Each number is 500 + 40 x the weight over the matrix's rms, rounded and kept within 0 to 999. Layers, rows and columns count from 0. Numbers have three digits each.

# up: layer 4 MLP up, 256x64, rms 0.211, rows 136-182, columns 0-63
# down: layer 4 MLP down (transposed), 256x64, rms 0.199, rows 136-181, columns 0-63
up136:501518497510440581585555578477565582461550620411495441521471502464475518472520538522555501474445509503572521590446498507481481473458496478518510520496466517490478450464474474401500564521498482
down136:525494480481551423445542439523466505565433421539526517498518589493514597531520518543601513537505477522483476444504463515417517437566449485454540569518527477514479481564511500610516412572497528
up137:538545558514456523567496462480544544547461504426527520476606558507517505516463576485494554488505516473536482498513439421531583460417473497515513432466521488453473488457518501494477478537479513
down137:501472535518535602467471560456520464544520489460466497497462472483483541507531535498476444516492465455491485477479522523450479508452440503538494532541551493450590503453444517491485568495484471
up138:581447464589584550432474522557474548392525473479508453534572523550556458500528544514504553390471511470458494506492445490476422454447529447566498488424465525515467584471476525497526561438543556
down138:539612466542516511422536424545450547502581473501583473431600468544496458533519495469533504448483501430466475576513526547430553522513515465473557515461461480511488523509532502557427429579508493
up139:549489533472517522523580551476511514455468564414554511513555464552538458428462494508376500497516512508522525525445512521525487489446487452518517491472492515558559496469577475556479451511406584
down139:497504519519543553486473554484517497532469473519455539458516516490444425489471485511539478504461484498512482512535490493495449541452431559558432464496505550479576520481572614490494567439456465
up140:518499475549566551503527471478517536543493487506508494505505535522508475521468562532456548535458484540523503457573526458420449507506475535448489527469472536407462573522534441467485498478494548
down140:510582433533530542527467543457508469468536525466473459473525402522502515499525451486510492539462547520516565498475480525502581511529561491515523459517507457525505514509489544493556477495544475
up141:494511494530509456527495499513537552554522500450497524529544521516491559525465520467412508472516451510515439483431472517508504433534522504490462500421472544534489510517542476493515535530526454
down141:511501498549503496461540474480477456480507522486498557558508422573497500569472535530491556463512516511445421514510454416494452461511495502536517534520455484508518521515484484514501495441467548
up142:483471472403503404422506536486491569438544592496485482482481497489473506512524492419595515418460529538468569523496454550504505445514452481484507517513540421494589527447518510513450526489523563
down142:548555417442525486448524469464548539520493499550462507483487436539475552506525520520519495429417369553435501535440563597449534466446480455498509466536512596542529484458496553465473679540480497
up143:472471488463468472508515526514529533469383611551476459471540560456474491503458473552487516480571503536531536514539531467491548526520595518479483530482427442537481489471472500434510523538456520
down143:514500489506458533462517516500516474494547544496555581496513473522458484483539509471563513506401518569501536522519493513520398490451478468448510423520510455497521526504459532512475522445506538
up144:533451554537525527528485506522546558442459553502466462481504577420474514505418445505472448530512541529487509504449483437491530434513560460528498479439512579484492506501479528539478478458519445
down144:517498459490491516563539508416511515466447570568514479452481517504411447504477526475463493475478449490493513482534537526487483571498476514573439477401508530482468518544507549468553460565475555
up145:470463520533586405418570470511535471506539490583507453533467540465459450584590457504516464534480500461480496485475504499524445464449513456527546520519516538464551460491477461507451500443457513
down145:487502469511432528524497463509581476537519542496534420473466544488479463517441564467505487469491490434495522526530531475462540510485504499525508514488433475536600498464479540504507427513489494
up146:481425451547504484533530505516526548531427442489483550453523498427531522454481567515467477528552508498555458503583458465549508503494532493533509526496486504504505560529470488466488518532538441
down146:516508499477543524465516483481438535513482545448485495430484442509486470446526491568510523468531488488512547464455493537575489514548498460556461492517501545478519521554517477487602587547437495
up147:506486514486499522509521483505548523509463496522536509552496533510504582501475516523436471513513499585537492529560513462504578510450521497515428494510522460458518533566494455515390530474481540
down147:479548522512510495504430446423480396491516522450456494455505500513520507477545484503441526467506508421520496543464504486449494529510466504527471544531532474565473504482543522550511482461564492
up148:492564457538491529572516474443500476511528542471488478482504466562476475453554460464512432546454513450494534549493488573480530500519489564506520550460540523472460454491443483491535573498484473
down148:538475512547527496483476472562467511443498525519514486478469534452501463502443520552469540475534485485549476495539491420501465539432514484456481478454500429475516530514535545484484481491465594
up149:514475470513507492524511521461588482522523505564494514444514529539524501493545512493501452593413554496477498479529498542422417525478493473465463483523503451519474535514559449500422470445475460
down149:468500534537485499418455478509452492535536522393560481474450438512478474543512488507527496461463488497516552499430524519593503532535518483524526526493498508504591494464536512534583556535513523
up150:461481502427491459444508578487479553422475539469551417507548475489520500487505472494503527489495459539524507499522520617473489541428463462465404459517457512518496482486519389519534500503513473
down150:554559517551438507511521540469445518528476536446533478534500465554423469557401497510522468558495494477469405434483481467464590470480532481561545503489529527515471518549504483572437496589500521
up151:496528519547473448540480557449555506560499514507560515470544546454510492519459539484512490486527493458564438477527473482506527476500493440506526483514526463541495538478500495529537553453526491
down151:615528487540475499466478534547518460481448517491474552480486500473480541512489544506495522491449527458538499562476520522503438395558486552569521519493484473530476525527552461513520494505512459
up152:442469493467481475460466387510512474539520513496615527396530495465498492463440511448550535491397497530542539513496496566537496484522513482469499483578501408487544490490461472441413516457424582
down152:485468556538534526571425453464457517487539482551470554558546508591463503478509499565540514418526538600536443525513504530462469424414607448523586549492482528547457487556413512491487554447532490
up153:483544505484506515526488476482538459608562468427504613492552497539527506528476557444496592479478472534483519575479466465551483501472492467511515563467433481489532526516467505575430530483490492
down153:506530529499458511503588505491472517583450500461469465479525430526468405452514494494537529449477493482525533510436517524499473453552508498468511419542493532471572443575525533532507531492525583
up154:524512521493526483450429576523570532480460536502566506551572464474469409402467517557541510502503506450479511484555473597468536502444514503477417498481512407544593480643465498489483471488536529
down154:453505417492521495512423525474498522519513488532537495484482530411492518448520485496479387514543574481380437508508429558515534529501451373556546487537488560536530506499458520505532529518475466
up155:544566569523466491622421517512496468441492519450457541514470472530521445492476571474483516546518475487431515456536503472539573505487574526495566484458479498490543516462493481548461493462508456
down155:509455452522495565472485516438509505521523485468544501490494437569459528461492479490502475485475532510472475523568488430514541522541458438489457546494511556502534478530399575474535531518538537
up156:407491533431458515494532488514581507469487518491526528493506499513465543463467538519630566583509542503508488487507461528512493460492511470466515527515485425496508468465580464497507515519534484
down156:508553432493581436499469393554454483502566514511461448517482454535500395461468489505416483413532487474458543530521457494464571562530525523504450523451504533571493537477447466490485494455443577
up157:494564472536542511467464457481479490456544515535445421514476507465533528527435487449486501539504471544514527453462476539549458451497496443507511503470546554466563515477456504539486476530608517
down157:448451537527508488494449521495515409550576562401475477476557516472532603490528482478511507476551500567516463484524469542559489523480454502529551489496490516492450551459462480550524456516532550
up158:479561537477479522529523481547508546495428486486508491517469482522477525478517519500478535570483495534474483513447485413490437414476543492477527460519544522449503501520489485539526470476448528
down158:488518458550533507436558556504426474468501540570504531492512503494472472467460512509508497459548478529532535501551519444520515538530483605524466479515451526524496565502456509426525543447497498
up159:450535504419432513620358482500516434460491484504470552486475531482457492486462521525468482522506504499509531452505510556542588432510443548453511519480444470545545467485546575532469514525476507
down159:543542445456503499482558504509421557608555445506454461399520469495547473496480461483543516485403495452516533556511513497498542476524477519489534530551512467556508580489434422480564517507509463
up160:492488527538580403417557564527551504501556485473512521579483415487456461443464445478509553532449458507531513474517515444508511473520473523498564497451488489524510475529470512516582464536492565
down160:560491590510550544468490464499526526523456522522517472476547520544489597544543540449527454480541550469552452475459471428528497491504541535534505497569571514562501450501458502450488435568526475
up161:510527490525586439447483485509514510515548498456544535528526494518474544477451505492597470528569393499545384493465486474487493461483518524524484511528504529487524484477465507526536466488590420
down161:522457576488471497533516500503455430521493471443469511492479477522519485484522533550515466448400474492514527503509489535543525471546523490526549531562516530458499528425440480551453508492481487
up162:509489579440555502432551487505473535433486504591468526508515530449514574523542415438506501499458519602410508495569506572481486483411473495468524480512520468509565557470462475504458454466488473
down162:496539513426494497484514520438460520526525466536495569461491484479473543565478422505502559492449448538576448457453497535582469533467496550472473456539549503505604503503420422501538504461484507
up163:463510480460494529487548476465517443508495520501494450492486524435516524507501500496539498464481454492478470511525562535528529468543535546507528465464475502465526516528524488563490497509470460
down163:455525501520591517503420494486496463502474535501508482485491443533485535520511521485542489494496500480516521479524512509555515496450448533518496516453508458529450452518512517486475509504469557
up164:512534474460475483480502511506480570454516563540522447455485491458490491469497601430566454481466511578552508510523568496424507468458528490606456427530539501513481541477456501506481566538540563
down164:469474545539463537509499499562529569504504455457487552542450516534504529589531528520416470490421454509523590563495568500519503488497404476492498558463523482394464474543563536546551447612548516
up165:482493399526504540521519528511449474474422590428506458477500504478467568524523554513504415544510509481526488460447447625479572486581535564425385482497516460555585485430474465523521564522479450
down165:447554478575475539490495473506497497555556500408437508544499383499519450549454534463604563601469505574406432503544564513518507436508493442529516555481441471432509480540535609439449462444528511
up166:494443484500515465513538508557515515488530512484487530522426458430527481491496461491430567549551472463534508515516529529590485510530557496514524452456481544512520581503489489561519483560561486
down166:496472531495510519504498477519454521499489411524485466504511495524529526462451543486517504456503548493512479516521511491473566454463522448529495495557563508467484472552494513503470497536510528
up167:448580441528527476490534537513441506496466479516494465551524471474480569508531540500542544502475450495532469416472497532512418527478497483486563480462515458525543458527532484500529419410502468
down167:559465480510464518542520505592525506541525484419525469513531432543520423504518428494453482517500488510526517477519505520522510513513445509504485511531519438469499497510523478527439526539523605
up168:522518502549552487447468465519461520548522538573493495579519471454489432479483431549495490512514512485453487422471518562513463532434593445483492481466533546474540554451522462491430530504507474
down168:552496469466371441506521536431572482493501491551532544545501478534549465448456528481548490505455467521521499514422444454523444498464465493456503487572528537472542457481473467462526464522512432
up169:551497514487484476519489417480538481457501513518494515485470502518485480412602389572416497503526461507503482493475490486526469475563556473508531525441483439400556496580502533577435582469505497
down169:491446517480456482465465489534536548420463504504471484495528540500622537529480496545463398522503516515538472491526495465579519521464528521519456550466524499442475567568484537378495513527564495
up170:500461475471502461506486505609564527519543517417511491509476502544494446523584428467514524519450500493517591526528530473466512527445499431514502498458454468544526517532532571496413543544487497
down170:502507456490507536551573473512565528545539426419544518509474527521610477519480496532525447476506486433499526508483533506503479547473436487501444499534426617519499469524584505562517527536484422
up171:491498466395496520522531522498494536511480495502545521511548447476516449507459515503497554470464517546414442440495491473427583564538524540514486523473577510491528534548540498538495498553550530
down171:480510450526566485465439522507490511498483522498513489456515471459541490478532579465497538445506452518433534485509412460473446498486589507526583458518582535561511560547497598464516517513556547
up172:461560541473459576436418519495458499404457545493562495482505512463430458517473499556509498546504546550522508540496443477521567574457544475437447533471516474576516574479429480502468522505507454
down172:496510497461523546478527472531521520523536482480385544570548557473586461536470555505541460466578535550472480480476545495459465510584447482483481469479474545494448518484476492552543486463511542
up173:522484522434525430539571468465534565415481551476548456574447518438517480500522508440519526412514475578443449523548550476513505440489503494525517509486596472551517484444528489529602516516483455
down173:530469447548521477561549441540502479525543484523522430497583509487449458465483517510468471470468479502463522487590468516537416488462486546427493481551421430537521510580517534548501493537457588
up174:527438481501453470514516550490495538480525522528441490602462495433501508445535508462512443519497524468457528476475502585482522517498482501554488410472513466432561466526548564503470539548538554
down174:507462511500490422515502454496528559562567445465481558491580529482535529518500523486524527469515510494480497484503502509500421553456571525479440494455443494502481511541556487433518535445485529
up175:455475513512436488549489594501473470498480553534493541541485515507515518468483491494463512572509449489542503522415418516471458473411533468484504503508515534544481587470429508547499507491487490
down175:467428468515522466476508535516504517518459552479447502485495530454507465528511556498538507464572470508508506492556469466568464535585449484503540541502514482459558479574527535491508507493480447
up176:474456533490439460480466490564533536524477488542489482532510495472490511464504516520432501476478510498538499529467506501467513432470479565505498506457498545507482486475497471539450516543531550
down176:472571503482507483413441537471510432521523611444521524532473462510493538440545486525528479477563512489470491458465470504491488494473494518511476493496536519507552559545481487475564511501483444
up177:484492495508416500483517519517511531434459568479542442481495532473472446496573481476554488485479586532507476476511492527525498556546468550437449482438531473547472492555491478430467508417518504
down177:473457520517533523503527499450518506486555533462494490559488489578528505530507574483488588516529458544472512513506452484568544484569483571519476502514567537455562530519480526525543570407484527
up178:604518465536461539499480498543534481483479466462558606443474548443513556508501512486478516477528513456478510454507517460416453486490492529349496516542465551485556475469485509483531546511508477
down178:340514434429469567506488475531499454479496471460481532461516481530513497420528545537528448545489539470517520547452536541531435493472568550480485464466527438496490465499532498476470491549504515
up179:478540514501481478488491517546495562470487485513491489469462484470495515518493444521524471542491522511512424449470478501491518519542500492507500509515486455487494532475478501536478492536459488
down179:527469522543575485485492532509500475481513499468495495472491521516544459506528547491490513487500481483477535507483497439499450557499487503490453510510514486484479488490477523462488508495527521
up180:502513511480515483556525391488483443444397476513432430567520521460470529462451495544485480546470494485555505506490437487530545482533495549529462528542532511538505458540554501553535502531496490
down180:472521485539421458465492466524559524517387491487477492498468516505506533469476495504528512516489542474501474549455523473493478502468502521516477523511459543553448419482557480518461458534472543
up181:534484501505547517508512536480447519434462543451572498495523505493476470467505618507482468506523576520423517433553459461502494543506557479514467562450556495488516551525482505521576541548530521
down181:543468526502501472506522568503573498469542514494502459518496482457475543506461533460449500530489499570479500465531525491509539434452545524464479469520459456577486469499474419496526544436503417
up182:545477459525533458434475540451528520474525525449561570529505585496529504593468549508482503501496502516565484523517471477474527508527491497473474444474454519446483513484572453469434581460516508